{
  "num_hidden_layers": 15,
  "num_key_value_heads": 8,
  "head_dim": 32,
  "positions": "learned",
  "qk_norm": true,
  "optimizer": "muon",
  "lr_head": 0.0171,
  "max_steps": 11851
}
Each number is 50 + 12 x the weight over the matrix's rms, rounded and kept within 0 to 99. Layers, rows and columns count from 0.

# layer 12 attention value, 256x256, rms 0.258, rows 112-125, columns 0-255
42 47 39 45 49 49 58 40 44 69 54 57 46 54 45 57 70 38 66 62 45 55 64 43 33 48 36 42 58 64 38 40 47 40 55 50 37 46 43 47 55 51 30 37 72 72 40 53 25 41 58 41 64 41 57 50 50 56 31 59 42 54 67 54 63 44 48 56 19 59 54 27 55 54 53 53 58 39 52 53 41 51 45 44 43 71 58 61 77 66 81 33 51 79 45 53 55 46 56 55 63 58 35 52 53 55 63 50 63 52 67 65 41 44 52 47 62 68 55 37 62 38 62 52 44 68 42 50 62 49 44 54 45 58 73 38 54 69 45 34 59 50 64 34 55 55 45 63 41 47 33 49 58 72 39 46 45 45 50 53 45 51 74 55 51 49 75 65 48 37 63 63 33 52 59 41 45 51 61 42 70 48 23 55 45 58 28 52 41 58 25 48 54 46 58 66 50 55 30 58 82 52 40 55 58 50 62 33 64 51 50 58 60 49 48 65 57 47 51 28 34 49 52 46 52 47 53 56 56 47 53 45 49 49 43 60 35 63 59 39 57 44 33 58 45 49 47 45 36 38 33 54 45 53 63 29
36 74 47 42 44 63 61 47 41 47 63 46 52 28 59 55 58 45 66 61 50 48 41 42 61 45 60 35 28 58 65 45 37 39 25 48 45 38 55 44 55 36 40 32 44 48 49 57 56 64 43 44 55 68 41 51 55 56 70 32 67 39 54 53 41 27 58 24 71 50 51 40 49 48 34 60 62 55 54 63 45 52 45 59 73 73 37 26 26 51 45 50 28 47 46 66 43 50 66 67 41 59 59 62 58 32 62 53 45 68 54 61 45 75 39 63 62 32 57 49 50 55 58 52 33 47 48 54 66 60 75 52 53 68 40 48 56 47 60 52 50 44 63 54 35 52 71 69 34 43 44 60 45 37 58 48 78 38 42 42 48 53 52 26 64 28 46 59 31 46 57 37 52 50 49 54 47 46 49 59 58 52 43 37 42 53 59 58 46 43 59 50 47 51 48 45 64 31 45 47 49 43 64 40 32 46 53 55 44 45 36 54 47 60 43 51 45 38 37 47 58 38 68 33 51 70 58 66 50 56 58 26 65 45 49 48 54 39 13 50 36 33 61 51 50 32 34 39 38 36 44 31 62 33 54 50
29 46 36 39 52 43 70 54 41 51 31 55 56 42 18 55 25 43 37 67 39 49 51 39 65 38 53 65 64 36 36 38 63 44 50 63 45 41 35 28 47 47 36 43 43 47 41 59 43 54 52 47 79 42 47 50 74 39 44 42 51 32 77 59 57 38 53 52 50 37 50 40 42 59 35 68 32 63 31 70 80 45 47 27 50 42 42 46 65 63 52 32 48 38 35 46 52 69 43 36 52 55 30 65 62 40 46 36 48 36 33 38 54 49 49 70 55 33 46 60 37 56 56 46 39 51 65 71 60 63 33 45 28 64 35 50 36 53 75 58 44 53 58 47 35 47 64 38 52 55 29 35 44 41 52 56 32 55 58 47 42 39 62 33 51 36 47 47 55 47 41 46 41 70 52 53 65 48 32 44 47 46 67 63 32 51 61 55 55 53 31 50 51 54 64 40 24 47 49 61 46 70 60 39 48 58 33 35 60 45 51 34 68 30 44 59 52 50 63 77 43 50 53 80 39 60 45 51 42 46 48 60 52 52 43 49 55 44 71 53 55 50 64 28 52 40 54 42 85 40 55 46 44 54 67 60
44 43 53 61 58 70 46 38 59 51 38 38 58 43 44 49 56 47 44 24 60 34 59 62 67 49 60 37 51 68 67 82 63 43 65 55 57 47 45 33 60 31 35 42 31 49 61 51 57 75 54 43 38 43 42 53 35 65 44 58 52 63 55 58 29 78 61 31 52 46 50 68 53 64 56 46 55 67 38 63 32 59 66 43 63 60 62 48 58 58 41 55 46 50 75 60 55 72 72 54 36 42 28 61 47 54 68 74 56 51 30 38 59 42 39 29 57 40 32 41 41 37 50 50 73 56 46 54 46 33 64 58 63 38 65 56 63 35 60 33 58 31 42 49 43 31 39 48 29 49 45 44 59 46 54 47 53 40 52 55 56 64 43 55 47 36 65 52 61 57 65 39 49 61 56 50 32 69 58 40 56 34 63 48 61 41 46 47 51 42 65 53 64 57 40 68 54 72 36 48 36 37 32 38 50 63 44 42 44 50 56 26 49 42 52 42 59 46 40 55 47 69 48 59 56 51 55 54 58 62 61 66 43 44 31 39 67 65 46 48 36 60 52 48 41 58 61 56 55 49 38 47 53 36 58 72
54 52 29 27 58 57 50 50 54 64 44 45 69 31 68 45 55 50 31 58 62 56 39 44 64 42 47 63 46 41 42 48 71 42 46 35 42 46 40 58 37 44 63 63 52 51 64 21 60 58 57 58 62 45 58 40 65 61 65 34 57 72 62 54 43 53 41 51 51 42 50 81 42 78 59 41 69 65 72 63 44 40 47 48 41 61 38 49 61 42 27 58 65 49 61 74 64 49 65 70 69 54 44 51 46 45 58 36 36 57 57 43 45 34 55 54 52 36 33 53 40 53 46 54 61 57 31 41 74 49 74 31 47 45 24 55 55 59 43 58 51 30 52 63 45 39 57 57 54 37 52 62 43 51 57 43 51 42 49 42 46 59 69 63 45 59 60 57 51 66 40 60 32 52 29 66 59 44 55 56 49 52 57 53 29 62 55 46 54 63 18 58 70 48 50 51 71 30 21 41 44 56 50 67 59 55 34 42 36 48 56 52 49 69 37 47 47 52 51 51 58 48 52 67 48 42 59 63 42 49 63 46 68 59 56 42 51 60 49 67 54 35 73 32 53 55 71 39 29 28 34 40 55 45 69 52
58 34 62 39 60 32 38 40 29 46 54 53 42 35 53 54 47 60 66 49 56 32 40 80 48 36 52 58 29 45 35 50 70 47 54 38 49 50 48 45 51 24 66 53 47 38 65 83 50 49 48 27 54 65 86 71 47 59 88 58 69 56 73 50 29 64 38 40 46 42 35 49 23 24 31 71 43 63 36 82 41 60 48 67 35 53 73 51 40 52 43 54 32 25 52 39 42 50 53 52 59 47 53 53 47 44 54 44 57 29 43 44 63 49 41 43 70 52 28 43 41 43 44 61 54 43 49 25 51 34 53 37 75 57 42 46 34 32 48 54 54 62 64 66 50 65 30 50 38 46 59 55 52 59 46 61 64 51 59 59 43 60 62 44 42 66 56 53 43 40 27 54 58 30 57 53 25 58 46 47 38 39 43 44 50 57 61 54 42 43 52 59 46 63 51 71 62 54 57 52 46 68 54 44 47 67 47 61 36 47 77 69 41 45 49 52 43 69 60 65 55 29 84 53 59 36 43 53 45 18 45 40 42 56 62 42 47 57 64 51 56 53 32 55 46 55 51 64 71 25 61 75 42 51 54 46
49 68 57 60 37 51 67 44 55 34 54 50 59 55 26 51 36 69 25 59 36 72 43 66 40 55 51 67 61 70 56 54 40 53 57 48 58 64 66 55 57 35 54 47 40 64 69 38 39 43 66 68 47 75 61 60 45 65 38 45 50 57 34 57 36 63 59 43 60 47 70 59 51 35 46 39 66 68 46 33 36 50 66 52 45 50 47 67 50 45 46 50 58 56 52 56 41 59 51 40 50 39 26 36 61 61 58 43 49 85 68 68 34 57 40 40 51 45 67 49 64 30 56 55 49 52 55 65 48 49 80 44 20 65 65 36 25 67 66 60 58 28 59 40 41 29 30 75 52 57 53 47 43 59 36 50 75 71 38 50 66 62 46 64 62 61 58 55 69 43 62 47 43 46 54 56 44 34 68 52 41 58 57 32 34 44 35 38 52 68 51 45 56 31 49 50 36 58 56 46 54 57 54 49 40 44 71 77 47 45 43 64 46 48 67 47 63 40 42 69 47 30 76 49 42 71 34 17 43 79 43 45 46 39 63 74 66 32 59 68 53 67 42 56 73 46 62 54 39 73 57 43 64 55 28 51
59 39 48 50 15 32 53 31 62 49 32 42 49 62 30 26 16 40 46 66 49 64 60 40 62 70 33 39 55 55 63 41 44 46 73 45 29 52 91 49 67 60 39 58 22 46 34 46 47 44 35 77 68 71 52 69 80 58 42 69 49 37 08 70 55 46 56 60 57 73 54 71 36 72 51 42 44 57 54 47 54 44 48 48 73 58 42 54 73 38 49 66 64 51 41 42 71 34 47 56 65 50 35 43 54 63 59 48 35 52 54 54 42 60 44 61 44 48 72 60 41 67 34 62 33 59 33 62 51 35 76 66 45 59 49 40 29 67 50 47 66 49 56 46 43 32 36 30 51 62 56 39 59 47 49 66 56 54 51 58 64 70 43 74 70 53 38 56 53 22 69 67 54 71 38 42 31 63 57 37 33 47 19 39 52 37 46 67 53 56 38 71 42 30 42 53 63 55 39 51 47 41 54 56 41 32 51 30 70 45 60 61 57 68 61 41 44 85 56 31 45 49 20 33 59 43 64 48 48 68 32 35 45 70 20 50 46 33 65 64 49 58 37 57 62 45 31 50 48 48 73 36 51 64 53 52
62 43 70 57 59 53 43 35 49 47 45 54 48 48 65 52 65 45 51 36 61 45 80 36 39 62 53 31 36 52 36 62 62 32 55 55 33 55 57 39 55 55 40 47 59 59 54 65 38 74 63 40 41 32 60 39 59 48 56 45 56 63 43 71 49 61 48 51 73 56 48 25 51 44 66 55 60 54 50 67 52 59 60 45 67 55 50 65 42 48 41 44 41 45 56 29 85 48 46 39 51 51 38 43 52 31 56 75 55 60 40 66 52 51 40 57 47 51 67 44 47 49 59 40 56 49 62 33 51 66 28 32 61 63 43 45 62 45 56 55 49 65 35 59 45 63 22 47 53 45 72 56 50 42 51 79 56 46 49 53 38 65 54 52 51 64 55 22 45 37 74 71 55 33 45 61 51 43 49 50 63 47 68 66 23 65 50 30 40 52 40 50 48 56 61 49 55 63 52 35 73 60 40 53 53 46 60 41 48 52 43 29 61 44 37 37 73 72 30 40 58 20 50 49 54 56 44 36 45 52 53 55 42 47 51 67 58 51 49 46 54 47 46 68 57 47 54 65 48 33 43 70 58 49 63 49
46 41 59 34 50 52 54 66 47 58 65 57 51 79 44 51 46 49 57 42 51 57 51 61 50 26 52 32 35 56 66 79 60 38 59 37 53 49 50 59 46 44 63 63 74 30 50 51 57 59 51 52 46 48 40 41 69 57 48 35 71 56 61 41 56 45 65 51 47 43 35 50 63 52 33 48 54 55 48 66 53 46 38 51 56 47 55 41 54 56 56 44 50 58 58 41 57 44 55 56 52 58 44 63 73 32 50 53 49 53 50 52 50 48 63 54 40 54 66 57 46 62 45 32 62 35 51 31 74 36 52 43 29 46 45 62 68 57 54 67 67 56 20 47 44 53 24 33 74 42 39 52 39 49 34 52 42 54 32 57 50 46 58 66 28 24 41 46 53 57 47 36 53 49 53 45 45 66 44 51 55 29 42 56 51 43 76 72 73 44 42 48 42 61 44 52 36 61 40 53 56 58 59 63 54 65 51 46 52 63 61 50 29 50 56 32 39 30 62 74 58 45 47 43 37 42 34 45 38 52 55 73 35 69 42 39 68 35 44 29 54 67 43 48 46 64 57 55 40 59 38 46 40 53 59 41
39 31 48 49 58 50 55 52 53 67 62 47 45 40 54 37 37 57 58 42 58 45 62 57 56 58 52 55 39 47 38 57 63 88 53 58 50 73 58 51 46 63 59 35 43 56 54 65 46 37 48 38 60 64 73 51 46 66 38 58 88 35 62 49 43 50 33 53 35 74 60 54 61 59 30 48 54 63 58 47 57 57 58 57 48 55 50 48 43 68 50 43 46 38 38 50 39 55 52 52 41 42 49 55 52 65 47 43 55 47 41 55 36 39 59 41 49 48 59 63 43 59 31 34 69 57 50 53 60 53 48 65 37 21 42 46 37 42 36 71 43 44 44 59 37 66 37 38 38 58 52 57 41 77 57 58 46 63 74 40 32 44 43 54 49 52 57 33 55 44 55 68 50 35 62 41 56 65 53 52 64 45 64 47 40 48 71 46 60 42 35 47 34 32 42 61 40 53 48 62 60 43 47 36 55 53 55 59 55 42 59 43 52 47 52 35 67 37 47 43 61 48 55 39 56 40 71 51 62 45 58 57 27 24 49 57 53 51 48 61 90 59 48 54 67 21 60 38 66 61 47 36 61 38 64 48
50 53 22 76 53 47 54 61 62 60 52 54 52 52 52 60 36 48 67 49 60 36 35 48 60 46 54 49 25 39 40 65 72 40 46 45 53 50 35 70 57 50 54 48 66 55 47 59 57 54 42 47 53 39 58 43 59 51 37 48 76 78 64 57 52 56 45 62 72 65 53 34 31 43 43 38 52 46 30 53 68 61 58 62 43 37 51 45 39 51 47 25 56 53 64 45 62 64 42 45 64 50 46 42 42 56 30 28 61 56 53 11 40 21 44 48 47 51 51 55 59 62 26 40 63 50 70 36 45 37 23 74 52 37 41 53 40 66 46 45 53 50 37 37 58 54 40 78 45 49 57 19 50 39 50 60 42 41 34 60 33 76 56 48 62 43 38 32 51 42 51 51 51 48 52 71 52 65 51 23 57 51 52 59 62 63 52 53 60 56 34 31 71 60 56 76 41 58 57 44 68 69 26 51 53 51 40 66 37 50 36 50 46 35 47 55 49 52 68 46 44 58 63 58 51 48 54 59 51 25 38 56 41 44 48 56 52 59 33 34 49 56 55 57 44 48 52 65 53 68 44 53 41 40 38 51
28 50 50 57 51 35 53 61 35 41 33 35 36 55 53 46 46 62 47 42 35 57 47 37 56 47 44 51 40 56 55 48 52 54 41 49 37 57 54 55 71 64 40 50 38 64 42 49 50 50 56 47 59 51 65 57 30 44 59 37 42 50 41 71 50 58 54 49 42 45 59 43 50 44 40 43 73 73 55 55 57 36 57 60 44 43 54 62 48 45 64 60 64 69 56 64 42 49 63 45 56 46 58 51 59 68 63 60 51 54 48 61 20 41 57 60 55 28 47 58 42 38 57 51 88 59 58 48 53 53 50 48 68 36 64 78 51 43 39 54 48 48 56 60 35 60 40 37 57 51 64 55 56 45 56 24 41 64 38 50 61 71 34 33 49 58 32 53 49 37 40 34 27 57 66 35 54 56 48 27 49 46 54 63 47 75 64 63 35 56 54 40 44 43 41 23 36 50 64 38 70 72 59 45 25 37 21 50 57 57 62 62 46 62 67 57 32 38 32 51 47 54 43 53 26 45 47 62 44 55 54 61 42 56 61 53 39 48 69 51 58 37 43 47 54 53 47 19 55 47 55 47 30 69 42 46
58 46 44 39 56 41 50 58 52 43 47 51 64 65 66 39 47 64 32 57 48 64 42 50 48 41 56 63 34 47 57 52 38 43 58 61 54 45 37 49 74 63 41 55 46 42 63 29 42 47 45 34 41 63 47 41 71 70 51 30 64 54 67 60 43 57 47 31 37 29 56 25 66 48 59 68 41 53 63 47 60 41 69 55 59 54 38 39 57 48 53 45 71 48 71 54 30 56 40 29 52 81 46 38 48 48 38 64 46 44 73 72 44 48 24 56 61 39 39 36 57 55 44 52 42 43 44 50 36 60 38 63 34 60 49 57 48 30 58 54 45 53 61 60 35 50 43 42 40 63 44 58 48 35 15 38 49 55 60 56 35 61 42 35 51 72 24 67 60 75 61 55 44 52 42 51 31 36 48 29 53 32 71 23 46 49 30 48 71 63 59 49 36 47 39 48 39 65 47 52 43 31 52 45 54 37 38 59 46 45 50 43 44 31 35 66 42 41 64 45 39 44 52 41 49 84 54 46 56 57 63 55 58 62 39 63 28 42 30 50 43 54 47 43 73 39 51 53 59 62 53 60 66 38 43 47
# layer 12 attention output (transposed), 256x256, rms 0.359, rows 112-124, columns 0-255
61 41 38 52 56 54 40 49 52 46 55 28 44 53 49 46 49 34 63 31 62 43 63 48 56 53 64 39 49 37 41 42 49 48 49 39 50 51 51 80 35 60 42 55 58 49 58 55 59 50 49 62 33 85 57 39 65 54 54 33 51 57 68 53 55 60 45 38 47 67 50 50 54 66 56 41 42 58 49 59 57 54 55 49 54 40 53 37 32 29 44 75 58 47 39 54 58 54 40 54 47 58 40 54 68 44 43 46 57 27 54 53 63 55 58 46 51 47 63 37 38 57 63 56 63 58 53 47 46 44 53 56 73 52 62 54 55 46 41 46 72 47 68 43 50 43 56 45 48 62 61 49 37 50 37 30 42 64 60 66 54 44 62 41 48 31 43 61 38 59 59 58 72 41 43 45 53 48 41 46 58 51 46 61 52 67 49 57 54 42 64 40 62 37 40 28 62 54 48 50 67 40 50 53 53 36 68 44 39 45 39 46 59 58 63 57 51 60 46 41 63 49 66 55 55 53 44 59 50 54 46 40 55 45 26 44 57 53 55 40 57 56 65 41 53 53 60 48 60 54 45 52 36 66 43 58
63 63 51 38 48 43 47 41 57 39 37 67 51 58 47 42 52 74 24 48 69 47 41 46 44 41 44 46 54 38 49 50 46 52 67 63 50 80 42 80 38 55 47 55 54 43 48 43 42 35 45 56 46 50 49 45 44 43 51 54 57 47 45 43 47 44 57 58 43 48 53 36 72 38 75 47 47 58 68 34 47 46 41 44 55 36 54 39 51 51 54 63 61 52 52 45 46 63 54 29 47 52 64 55 39 59 38 42 53 63 37 52 38 45 40 42 61 37 52 43 58 55 44 55 54 41 54 52 30 51 32 35 58 54 42 47 43 48 65 64 64 73 60 52 66 65 57 54 57 36 57 56 62 56 36 42 37 60 66 43 52 37 55 54 58 58 54 48 51 48 38 54 41 63 41 60 61 55 55 36 42 43 52 63 61 45 47 52 65 64 40 48 46 54 58 53 44 47 56 41 46 34 50 68 40 43 47 49 54 29 48 28 63 50 38 52 47 67 61 47 24 56 24 69 87 47 52 36 74 41 49 65 58 50 55 53 49 52 56 72 47 65 51 31 42 46 44 44 37 50 53 38 57 52 39 65
54 36 53 58 55 50 53 64 50 52 52 28 64 66 47 44 51 47 67 58 57 60 43 52 59 61 39 55 50 49 49 57 48 41 40 45 69 49 47 87 41 48 42 52 43 49 62 58 45 22 32 51 63 54 63 38 43 57 44 28 40 52 50 51 41 58 46 61 53 40 53 42 64 53 42 45 59 51 38 45 46 43 43 36 55 54 54 53 45 46 52 50 42 63 55 30 39 39 66 47 57 43 32 49 49 50 38 53 38 64 44 44 50 55 39 47 42 54 56 61 33 58 62 53 57 50 60 38 61 58 59 55 40 26 55 36 64 39 55 67 36 63 49 49 40 53 42 67 42 53 56 53 33 56 53 61 39 45 62 55 46 47 44 46 50 41 46 64 57 52 31 53 43 49 56 49 54 48 56 52 49 39 57 48 61 54 37 46 39 44 47 42 53 45 44 48 46 43 44 55 48 50 40 39 51 43 57 42 46 60 55 56 45 55 63 30 40 46 44 54 55 62 48 67 52 46 44 41 58 61 57 56 42 66 59 52 65 46 41 40 41 55 29 33 33 49 58 53 32 49 43 43 56 25 47 56
55 44 57 40 63 49 57 44 38 42 44 61 47 64 56 60 55 74 30 62 33 50 53 40 26 38 54 38 55 52 70 46 50 51 30 44 54 48 48 68 46 49 46 47 44 55 51 50 36 63 34 66 27 54 42 61 47 55 61 59 50 60 66 62 45 42 50 54 47 43 56 26 48 46 52 41 52 58 50 49 37 50 67 47 71 56 38 60 47 49 56 50 46 40 36 38 74 54 59 63 46 51 41 53 50 51 50 56 42 52 54 52 36 68 54 30 37 57 55 43 56 39 46 46 50 46 45 57 51 63 56 53 44 49 35 43 37 48 41 52 70 44 50 48 58 60 50 56 66 42 54 65 35 43 50 58 54 50 51 51 32 40 49 66 39 67 52 49 65 48 61 60 52 61 39 58 36 43 43 45 62 61 52 64 57 53 28 40 42 45 61 60 40 48 60 57 37 46 55 45 55 41 62 58 44 45 49 52 64 49 38 71 48 65 59 52 59 34 56 42 35 60 52 45 45 45 47 47 56 53 59 48 44 40 59 39 52 46 67 54 52 56 47 60 50 48 62 44 41 61 63 38 63 48 48 49
52 41 57 57 49 47 45 64 48 31 65 46 41 53 43 29 55 48 35 44 35 64 47 58 25 63 42 51 28 58 50 57 41 46 54 48 46 61 47 87 70 68 41 57 54 56 32 54 57 41 44 49 48 46 72 49 57 28 60 49 67 41 37 46 45 61 56 53 50 61 69 48 49 46 44 32 55 41 53 43 46 51 38 47 49 48 39 39 45 55 59 58 64 51 56 40 34 63 55 20 54 46 43 60 49 47 38 39 44 55 37 57 41 58 45 44 56 43 60 45 56 48 37 53 49 38 78 61 37 58 45 48 59 62 58 52 45 45 34 43 57 63 59 40 36 61 60 44 36 48 56 52 54 43 51 55 48 32 49 61 36 57 57 69 39 56 59 70 43 52 45 44 65 54 60 56 42 46 54 40 52 60 35 48 80 43 48 65 58 67 45 39 51 67 58 52 54 46 52 43 49 48 64 55 38 57 41 54 61 39 45 40 65 37 56 47 46 53 65 63 43 56 34 43 62 39 41 33 54 58 30 46 45 54 33 66 55 54 55 37 52 55 40 38 50 66 31 65 64 33 71 52 22 48 47 58
51 49 54 44 53 53 67 41 56 49 72 57 56 44 62 48 49 44 52 44 57 51 52 50 41 44 60 56 74 66 54 46 47 37 38 62 55 59 52 27 54 51 58 49 60 40 40 34 34 40 46 47 51 48 46 39 56 43 35 38 50 58 44 56 70 56 55 46 47 43 38 45 59 57 40 44 55 49 43 54 47 59 46 36 48 45 47 50 44 55 39 47 50 50 48 58 46 59 46 47 73 67 64 55 64 39 46 56 54 53 51 44 63 32 61 56 59 43 70 62 40 45 54 21 53 68 61 51 45 47 50 57 45 46 50 64 57 56 57 50 55 42 43 68 63 30 57 58 55 50 47 53 72 65 54 42 48 68 55 44 31 52 44 46 57 52 50 45 49 51 43 22 48 65 53 41 60 49 55 73 60 61 49 66 26 55 52 29 44 46 49 60 51 42 51 40 44 46 50 56 80 39 49 57 45 53 45 49 42 45 58 54 42 50 41 48 49 49 45 68 38 68 43 73 54 50 38 54 72 64 49 59 49 66 47 47 54 52 29 51 59 45 60 54 53 50 58 38 36 42 60 35 53 54 39 71
45 51 47 42 46 42 34 45 54 41 46 42 61 32 68 46 33 62 44 67 41 51 42 42 50 64 53 47 40 57 61 58 40 44 50 38 51 57 60 40 70 50 39 52 36 43 46 44 35 51 43 59 51 57 41 50 49 54 41 46 46 39 79 51 63 62 64 61 54 40 53 43 69 45 55 60 36 68 59 34 52 48 43 46 58 52 47 19 64 31 56 54 38 46 45 51 64 43 61 52 52 47 53 68 32 51 61 47 54 55 43 49 16 45 59 39 45 50 54 49 61 57 50 46 49 54 50 42 38 51 55 47 36 58 40 59 58 71 54 28 55 68 56 70 46 62 44 52 71 46 52 49 55 42 55 65 56 41 65 44 53 46 39 47 51 74 55 57 26 56 43 49 57 44 72 54 53 41 46 36 46 63 71 63 58 48 29 45 61 44 59 50 50 59 58 60 55 53 65 55 53 34 57 32 43 42 51 62 47 38 37 53 56 31 51 45 46 55 56 58 54 69 36 31 49 42 61 57 52 40 41 42 29 46 51 57 47 50 51 44 67 66 44 41 31 42 38 28 46 46 35 47 60 52 52 43
48 56 40 37 46 52 50 52 47 50 44 57 68 48 52 49 55 46 51 55 45 83 61 44 45 50 45 63 58 56 45 70 49 52 65 42 58 40 67 56 38 54 57 46 60 70 57 50 47 51 88 63 41 59 56 52 36 59 46 50 35 45 46 66 48 45 51 53 43 26 42 71 42 35 52 42 36 62 60 56 46 41 31 36 52 66 65 50 34 43 55 56 45 34 63 45 52 54 45 56 55 43 50 53 44 49 33 35 57 67 47 51 67 50 40 56 54 43 52 64 53 56 51 56 55 52 65 40 62 38 54 46 53 56 45 61 57 45 61 43 47 52 41 63 41 59 47 57 50 48 37 54 74 41 50 43 53 39 55 67 56 56 29 82 41 50 61 68 19 36 47 61 55 49 64 46 46 59 60 46 50 62 40 78 57 63 61 42 41 35 60 46 34 34 33 54 46 36 55 55 27 66 70 54 49 45 64 55 51 37 42 48 61 55 52 35 50 44 30 60 46 56 56 51 75 43 30 50 56 50 52 55 34 43 55 45 59 49 54 68 42 44 49 32 43 54 46 43 49 61 58 57 41 45 49 56
48 44 58 41 58 57 57 49 55 50 50 52 60 48 39 42 70 56 38 57 60 44 34 51 50 48 50 59 56 51 52 42 57 41 46 56 47 55 64 51 50 33 61 48 55 25 62 64 26 74 50 54 36 52 45 53 56 46 50 42 64 42 73 53 29 52 50 44 47 66 51 27 61 36 44 52 53 25 37 36 63 19 53 60 27 70 64 44 46 49 62 52 55 39 46 64 59 29 36 42 62 35 51 43 60 51 38 39 48 29 62 60 45 55 56 56 80 50 53 49 40 45 45 53 51 43 44 52 38 37 54 67 53 61 53 85 63 47 58 52 64 45 50 45 37 48 49 45 59 64 34 53 40 56 59 61 40 50 61 66 44 44 53 56 43 34 50 58 30 42 49 55 44 42 48 45 49 54 44 54 68 48 43 40 40 43 48 43 59 43 35 55 60 47 55 44 46 65 57 46 61 32 52 62 54 53 48 43 37 51 49 58 50 46 60 41 59 44 49 42 63 53 49 55 44 49 46 75 46 42 51 62 60 49 40 57 30 60 53 48 37 52 52 35 50 66 51 44 56 53 53 49 42 46 42 37
60 43 58 42 50 58 36 47 64 58 36 46 56 48 53 45 60 47 30 50 57 57 58 50 51 58 29 64 45 36 49 48 64 61 48 40 47 46 53 46 54 37 59 56 32 58 64 57 55 40 47 57 39 60 53 55 45 40 66 57 51 39 37 57 52 68 48 53 45 47 48 61 65 43 45 52 58 64 51 57 44 30 61 53 51 48 44 40 38 47 54 51 34 29 53 52 43 51 46 70 52 52 37 30 36 46 54 31 31 50 45 30 45 52 38 66 51 70 53 66 49 44 45 38 57 36 53 55 47 65 56 58 66 51 64 57 53 33 43 65 45 58 37 38 40 53 46 50 41 55 46 40 49 49 54 60 43 49 58 33 41 50 51 47 38 55 32 53 37 42 66 62 53 55 39 59 48 55 38 38 43 36 46 61 43 42 46 60 37 57 53 43 46 47 63 36 67 47 45 51 34 72 41 49 44 48 59 42 61 34 62 55 52 45 55 45 51 48 44 59 45 53 54 54 51 55 37 42 61 51 48 49 66 56 63 49 63 59 56 55 34 35 47 46 59 59 52 47 39 44 51 49 60 59 51 45
55 67 32 59 48 59 43 61 56 62 49 33 63 45 40 55 46 45 50 57 57 43 49 56 56 58 51 57 36 48 52 36 34 46 53 37 43 53 57 00 42 41 34 48 51 42 45 53 49 56 57 44 50 39 51 53 35 50 35 41 52 51 62 33 48 53 48 53 53 66 63 43 57 43 55 49 44 69 43 44 42 25 42 32 59 51 52 58 58 47 48 54 44 71 59 45 72 53 61 45 56 43 53 60 59 56 60 48 43 70 52 39 46 65 50 55 62 50 52 40 50 59 59 53 49 49 56 38 51 50 63 33 63 37 46 34 48 32 39 40 58 55 41 25 28 40 51 52 39 59 44 57 32 56 51 47 45 42 24 41 67 51 29 47 56 47 45 53 48 63 57 30 44 51 40 54 46 43 56 52 54 64 38 48 51 34 45 43 70 51 69 47 59 34 50 56 48 50 50 52 42 66 33 50 43 43 57 29 59 53 38 44 53 63 62 43 62 41 53 49 69 49 47 42 43 40 35 60 31 41 49 39 45 57 42 54 50 54 54 41 32 46 54 60 51 55 62 48 57 58 48 58 55 46 53 52
62 50 52 50 63 52 57 28 34 63 51 65 59 36 45 64 81 52 44 43 48 44 47 54 78 39 47 58 67 64 76 43 58 68 38 47 63 46 56 49 51 52 49 41 48 47 65 45 37 57 81 51 44 53 46 56 46 54 35 36 43 47 50 39 43 53 30 39 51 45 41 54 58 63 60 50 40 44 48 53 61 55 54 49 38 27 50 60 32 62 33 62 52 59 50 55 51 44 45 56 50 44 36 60 52 38 65 64 42 58 63 47 60 50 69 47 50 49 36 45 52 44 57 56 56 56 32 36 67 52 54 47 40 53 41 45 60 51 48 53 45 46 44 51 44 50 55 53 66 54 47 45 58 68 60 61 49 40 43 40 47 54 47 41 45 50 40 51 48 49 41 42 57 58 55 49 46 39 57 48 39 46 64 57 53 51 45 51 40 60 60 45 55 42 55 40 64 43 40 48 46 47 62 75 67 49 57 51 58 56 43 57 35 49 53 51 56 39 48 58 59 32 62 60 37 44 50 44 54 62 67 40 55 60 35 64 42 42 42 41 44 43 41 35 66 52 64 49 55 50 48 55 47 31 55 52
43 38 42 30 53 77 44 51 51 52 60 43 53 53 42 48 35 38 38 42 37 57 53 52 31 58 69 48 38 66 33 38 69 54 54 57 54 31 70 35 36 44 38 46 47 41 43 42 47 44 60 49 51 72 61 64 45 53 53 66 35 57 47 53 50 32 60 60 59 53 64 52 56 37 38 54 51 58 36 44 48 40 50 45 48 51 51 54 48 52 60 63 51 61 46 51 35 43 52 32 45 41 53 51 59 49 54 55 59 38 49 45 73 61 44 37 49 63 49 54 39 51 68 59 38 40 53 48 52 26 55 41 64 44 49 40 39 56 34 34 49 60 66 63 33 42 49 56 44 61 46 47 52 41 35 36 52 42 53 58 45 64 66 70 47 26 38 34 32 54 62 26 63 44 39 47 72 46 67 35 47 57 56 37 38 44 61 59 48 52 58 51 61 52 39 51 55 53 52 39 69 43 55 31 46 45 55 43 51 63 49 63 64 57 43 41 51 61 65 49 52 41 48 48 58 65 49 43 48 45 63 35 62 38 45 51 49 32 47 34 59 55 42 56 46 44 60 53 56 55 56 25 46 26 47 39